Weights of a small transformer language model.
Training: a variant of SOAP for these matrices, 257M tokens, 4268 steps.
Each number is 200 + 40 x the weight over its row's rms, rounded and kept within 0 to 999. Layers, rows and columns count from 0. The size before them is the row's rms in percent of the matrix's.

# up: layer 7 MLP up, 768x192, rms 0.0487, rows 382-398, columns 96-191
# down: layer 7 MLP down (transposed), 768x192, rms 0.0488, rows 382-397, columns 96-191
up382,105,231,201,263,167,218,148,214,224,228,176,189,180,210,172,184,179,191,202,113,191,219,199,276,180,267,248,185,228,238,271,167,144,180,240,172,160,233,149,256,234,253,167,245,173,204,207,138,217,252,236,169,206,261,190,216,168,171,245,243,183,148,222,118,136,224,242,262,164,138,206,136,212,234,225,228,228,222,151,92,147,231,224,256,158,245,263,219,76,222,199,143,187,169,183,223,216
down382,097,178,212,209,220,181,183,280,191,224,166,158,203,185,170,199,218,178,184,291,285,249,185,104,268,158,150,196,184,211,299,215,167,256,177,139,216,185,194,161,170,202,229,112,199,164,167,150,267,189,209,190,208,267,178,145,263,209,193,193,256,121,193,219,156,151,230,213,264,232,198,240,112,143,147,173,147,269,221,281,224,249,185,204,178,195,114,186,235,170,223,178,209,174,179,206,168
up383,104,266,196,334,110,193,239,131,189,142,239,210,204,153,171,154,161,266,241,283,194,170,269,192,141,204,145,157,235,183,179,269,236,256,195,149,215,174,129,246,199,190,244,289,210,204,187,196,200,174,147,260,252,205,228,191,258,221,222,146,238,195,194,175,170,173,205,179,210,169,281,219,177,193,297,195,202,179,216,196,250,191,186,209,177,200,227,248,213,219,265,219,235,171,98,168,187
down383,107,202,223,212,216,264,251,187,201,189,180,139,210,170,165,155,240,210,184,269,222,199,230,48,205,173,244,211,220,163,202,192,175,278,191,235,208,202,208,200,170,165,202,275,270,238,141,147,191,236,187,194,233,222,180,160,196,222,268,252,211,207,235,168,216,278,232,210,180,257,202,209,273,212,214,177,199,214,210,219,205,255,264,251,158,223,171,196,171,198,238,211,223,151,207,186,299
up384,102,232,227,225,145,187,196,193,201,195,204,166,155,194,135,176,216,225,153,186,199,213,130,218,172,242,274,192,160,199,232,139,203,188,252,197,193,190,263,191,239,228,145,138,171,168,226,185,195,215,249,236,224,166,255,176,141,209,174,240,215,254,212,136,188,194,238,212,243,110,174,274,115,208,271,233,222,139,225,175,192,213,143,196,105,198,241,216,259,234,131,211,189,110,180,244,287
down384,099,191,183,235,190,202,188,258,219,209,256,120,179,271,132,117,189,219,163,173,157,170,222,112,151,236,187,183,172,190,249,185,181,158,169,217,202,163,208,169,244,180,167,166,232,185,212,254,188,276,189,161,204,176,202,244,294,246,193,203,218,254,234,218,302,257,192,295,198,175,215,185,235,182,190,133,256,211,197,162,217,136,216,226,267,197,156,203,175,247,207,188,283,237,217,163,166
up385,097,199,163,149,202,235,234,235,204,229,129,243,183,263,228,200,215,258,236,205,205,185,218,205,179,190,208,236,181,242,230,206,231,182,204,165,181,184,170,214,142,219,235,144,207,217,104,210,210,197,241,186,140,174,227,271,232,178,189,216,270,210,220,273,240,245,253,182,243,184,190,281,147,202,146,251,130,242,188,178,176,116,221,265,250,257,200,200,177,217,253,261,278,284,213,237,242
down385,096,212,204,248,99,167,228,317,172,173,168,189,220,184,215,238,217,211,188,209,257,255,213,221,253,201,191,166,192,146,179,262,153,203,179,188,263,130,195,191,177,149,188,201,216,210,190,203,150,236,252,282,199,243,174,246,268,160,214,211,215,189,243,177,260,168,239,175,204,112,227,189,189,170,222,186,217,264,219,209,203,191,147,186,218,178,224,148,187,183,201,83,189,248,149,238,193
up386,096,212,215,160,211,191,191,140,253,192,234,238,185,223,189,227,253,134,210,139,248,135,169,112,246,203,233,255,159,205,203,126,198,112,236,255,176,258,257,213,157,288,211,217,149,266,167,251,129,163,228,204,124,203,167,170,185,183,243,200,262,213,204,186,205,193,259,205,222,198,190,218,163,244,144,211,216,212,206,190,243,243,166,94,195,220,222,147,254,132,283,217,225,167,252,221,197
down386,092,147,133,287,234,175,196,255,218,182,129,199,177,142,129,146,176,238,148,193,180,190,229,209,172,171,212,184,217,240,174,243,292,204,241,184,150,203,253,235,218,230,214,228,300,130,147,142,251,165,180,180,264,178,159,188,182,219,132,208,213,161,297,135,250,156,116,146,190,221,205,230,233,188,223,172,167,190,233,234,169,191,112,258,239,195,181,272,211,279,147,166,172,238,231,154,148
up387,105,243,198,232,234,145,224,145,284,232,203,168,224,218,234,155,201,175,204,205,178,243,228,146,121,234,172,210,170,204,225,148,143,180,230,198,197,213,214,210,156,271,202,218,242,231,246,214,288,204,169,174,231,259,178,240,182,227,191,195,176,217,226,167,221,121,237,176,194,212,300,201,129,177,230,183,211,292,172,199,169,206,155,191,278,238,118,151,229,208,162,232,215,215,173,271,179
down387,108,138,125,183,176,191,204,227,193,200,210,170,240,218,186,225,230,186,189,209,200,174,153,261,180,193,221,192,171,259,210,219,221,255,139,170,177,183,176,133,222,188,162,166,163,204,173,254,145,226,257,225,212,189,140,199,268,184,212,203,155,184,289,212,264,190,202,238,245,266,130,195,172,261,224,180,112,205,217,137,141,159,244,176,165,215,171,193,109,186,197,119,210,180,236,185,200
up388,088,214,169,262,249,218,193,118,193,88,223,189,261,111,180,207,84,159,157,217,209,189,193,194,182,242,243,183,167,105,251,207,242,203,158,154,233,221,239,131,183,220,146,147,212,251,201,203,250,236,238,153,125,177,192,220,204,214,240,224,204,163,145,178,145,200,150,194,185,175,211,219,312,177,217,234,215,137,152,197,171,130,158,183,221,174,260,232,180,158,164,265,191,202,178,264,202
down388,090,180,187,191,289,210,165,240,144,195,220,192,186,234,217,186,234,235,205,173,168,241,192,196,241,240,273,182,249,216,189,246,237,163,182,244,220,161,201,241,200,170,207,156,202,222,186,161,234,172,193,245,294,233,284,171,214,200,151,292,223,132,164,194,166,213,194,264,225,168,246,133,184,229,184,297,236,226,220,203,184,206,261,225,144,221,188,143,137,241,210,258,179,155,156,238,175
up389,113,160,216,258,177,237,158,190,215,182,234,206,230,205,197,126,197,270,135,248,212,234,184,155,188,244,249,136,252,274,213,260,279,188,159,225,180,185,232,172,199,286,188,229,200,172,262,196,184,217,193,135,245,187,162,231,149,253,223,240,278,164,121,173,193,233,191,225,232,226,259,261,257,234,248,255,176,231,240,229,209,205,237,170,234,185,144,160,237,187,221,151,114,129,205,222,219
down389,112,131,202,210,299,200,183,270,221,156,213,157,199,184,195,227,186,221,158,200,191,231,234,172,235,223,194,165,226,196,206,263,256,273,191,211,185,143,186,267,139,242,136,205,170,223,172,219,151,221,273,235,175,178,201,166,249,186,248,81,254,144,136,175,204,225,163,224,205,153,236,214,209,260,220,254,180,216,272,156,155,232,188,181,186,176,122,193,243,174,197,239,142,229,170,213,165
up390,099,206,192,97,150,234,225,195,145,189,237,164,142,227,235,198,223,262,174,204,195,219,196,203,249,218,139,249,208,215,188,130,242,195,199,171,189,158,214,292,257,236,206,236,167,180,174,210,187,125,122,204,198,146,243,169,234,256,238,242,178,255,154,176,215,184,182,191,161,222,314,196,215,104,209,205,287,215,159,219,181,207,147,317,206,248,197,173,200,208,111,228,166,218,180,218,212
down390,103,213,163,269,218,212,179,301,249,121,227,249,260,220,247,209,127,181,145,212,176,256,248,221,220,198,246,146,217,184,244,172,142,203,182,187,125,175,283,104,196,134,210,210,201,255,224,238,144,211,188,265,250,224,214,202,164,136,202,169,173,189,234,187,199,170,228,270,234,193,178,214,232,201,205,212,145,227,126,185,179,259,133,216,232,137,213,260,191,188,204,252,228,148,226,248,147
up391,096,220,177,203,210,199,250,239,213,216,232,186,122,273,248,152,171,219,217,211,181,113,222,137,124,199,205,178,176,242,216,176,254,197,159,181,217,149,188,178,99,164,213,182,189,167,175,129,181,219,257,231,210,142,228,178,260,107,247,258,296,206,171,188,275,191,172,213,166,171,160,104,189,141,229,199,126,250,241,165,145,274,137,185,183,203,149,168,192,193,174,145,207,169,182,208,244
down391,085,164,189,179,180,213,182,179,172,241,235,184,162,225,191,220,264,235,243,208,283,209,239,216,215,167,141,132,179,166,118,130,112,176,231,125,248,202,152,226,243,137,281,144,235,210,240,223,162,239,164,204,143,190,205,122,143,182,93,166,162,198,227,227,236,183,141,241,237,191,219,227,188,186,235,240,199,123,252,213,254,126,164,227,141,268,222,203,169,173,238,285,168,137,238,183,191
up392,099,206,244,178,250,197,195,177,255,182,217,161,213,177,221,174,204,197,145,131,187,121,206,224,174,230,235,182,210,240,267,236,273,179,199,195,188,183,291,145,204,210,173,167,200,198,209,198,187,213,170,179,167,168,167,218,156,193,194,205,203,187,125,202,247,220,216,189,202,253,244,222,259,289,155,197,106,206,264,170,201,119,208,130,192,274,197,157,218,224,207,168,222,225,145,277,175
down392,103,240,241,199,215,194,162,214,252,243,172,249,148,221,255,179,206,188,167,230,228,194,249,183,266,155,189,145,203,222,208,179,271,246,155,111,222,220,202,176,171,216,157,222,210,243,190,193,188,136,222,164,226,183,235,194,282,216,168,224,246,264,67,180,155,188,166,209,279,220,222,233,221,231,176,226,177,245,244,163,186,137,237,141,152,261,184,197,173,129,224,221,207,221,98,165,230
up393,098,225,191,168,126,275,250,130,189,192,229,178,286,206,280,262,200,220,188,179,244,200,221,187,208,220,248,228,210,200,210,186,187,180,245,89,220,183,218,88,212,190,161,221,193,173,207,211,183,213,161,134,260,207,204,190,290,230,153,218,142,206,131,127,150,239,257,246,268,158,240,155,250,242,244,190,160,230,178,205,203,191,209,183,169,227,286,212,223,175,209,183,190,134,220,170,179
down393,097,187,195,221,214,173,222,242,165,263,194,214,188,200,185,144,188,145,195,262,142,229,220,149,193,190,227,126,178,194,262,170,215,222,188,240,181,215,139,209,183,213,206,187,185,184,205,127,189,157,245,148,146,155,160,234,172,220,209,239,214,187,236,245,205,198,229,159,161,255,186,225,179,62,110,252,243,171,238,143,163,217,195,251,259,214,125,190,187,188,163,181,211,255,204,208,259
up394,106,258,136,201,210,273,266,134,204,196,191,202,151,196,251,220,155,187,184,233,166,186,179,232,218,239,205,223,230,312,217,143,267,117,150,178,252,203,237,180,142,183,180,205,208,275,211,175,212,184,291,172,212,232,134,235,239,200,228,230,103,203,219,194,244,238,189,187,236,192,230,164,169,140,247,189,160,235,208,179,194,128,219,198,137,285,161,211,222,148,203,170,212,222,228,239,145
down394,114,275,220,162,192,221,245,173,189,203,241,141,134,205,168,216,224,178,271,163,208,235,207,226,264,152,163,224,183,150,165,189,209,176,245,127,243,236,297,186,90,241,131,175,169,191,208,198,212,238,213,224,216,169,248,215,255,199,208,267,239,147,185,197,224,269,194,279,210,169,216,237,163,256,257,242,192,183,195,211,218,166,261,152,199,174,172,251,181,212,208,212,171,206,164,260,183
up395,085,236,233,159,192,127,222,237,261,200,198,203,206,197,233,153,236,167,174,219,166,173,126,168,172,253,163,155,146,173,216,205,176,248,280,227,204,259,166,196,273,217,253,220,211,251,242,244,130,269,181,168,194,161,218,208,177,199,190,185,293,202,246,266,213,200,234,178,252,130,121,141,220,209,190,208,175,192,219,203,239,185,178,174,182,203,152,61,277,193,226,280,201,186,251,225,172
down395,082,224,153,220,217,193,217,213,149,189,201,176,204,188,217,234,169,304,254,274,305,203,234,188,218,192,269,267,146,168,179,220,260,221,241,146,226,201,275,216,132,296,224,205,146,156,224,230,165,160,229,206,216,256,146,195,222,188,228,219,203,221,194,181,235,248,157,135,220,211,217,173,156,113,238,229,308,202,163,199,209,160,174,231,178,238,273,249,207,215,233,200,161,177,153,216,188
up396,106,159,239,298,193,179,208,166,119,174,258,212,211,221,146,214,214,190,210,155,148,211,147,205,203,189,224,152,192,122,149,208,236,113,230,141,162,191,206,217,170,167,237,266,124,212,208,204,237,204,245,220,205,212,158,149,203,168,257,212,248,200,179,210,180,179,215,199,233,102,171,190,257,227,192,236,245,189,193,162,231,196,214,208,165,181,227,224,173,246,226,219,202,199,229,262,242
down396,104,192,167,171,294,214,185,209,183,222,186,216,188,244,237,227,159,261,204,189,218,200,235,242,250,179,146,150,157,191,208,179,165,123,248,309,252,202,216,238,236,227,198,181,187,249,248,210,234,256,187,296,201,207,263,192,193,134,148,250,197,222,304,194,194,225,156,152,193,220,137,180,146,222,186,113,224,206,246,268,164,145,171,193,207,156,225,217,284,158,212,232,238,122,220,224,134
up397,094,209,206,210,238,166,233,282,226,228,269,144,149,188,155,205,184,229,208,188,215,176,169,189,151,233,155,171,234,217,220,173,222,212,256,231,200,248,150,170,216,305,167,202,191,136,195,212,288,172,187,167,195,178,176,142,241,148,174,202,233,209,207,186,192,226,214,229,227,235,118,222,150,250,167,222,224,228,174,188,165,219,187,106,210,152,245,220,163,139,147,210,209,231,173,124,194
down397,095,121,150,160,236,204,257,202,205,179,117,202,269,229,229,227,178,126,134,169,189,245,253,218,224,274,280,188,184,203,154,204,198,251,180,195,185,141,240,222,178,88,150,252,211,211,135,138,209,195,233,190,236,207,213,245,191,168,195,239,147,211,236,250,274,170,148,184,283,210,186,249,175,198,251,285,248,213,193,187,236,216,211,147,168,188,191,179,178,305,258,212,203,234,131,205,111
up398,102,190,152,168,181,156,186,194,253,199,155,229,167,241,194,212,257,204,231,175,151,174,176,253,224,239,142,162,200,238,134,155,198,176,285,293,263,219,175,209,152,161,153,288,180,219,206,241,145,245,221,157,185,244,190,223,167,268,227,179,136,195,196,183,194,278,159,198,229,145,240,166,123,207,211,137,239,177,150,122,118,176,225,165,119,230,154,213,195,212,175,268,192,242,185,176,174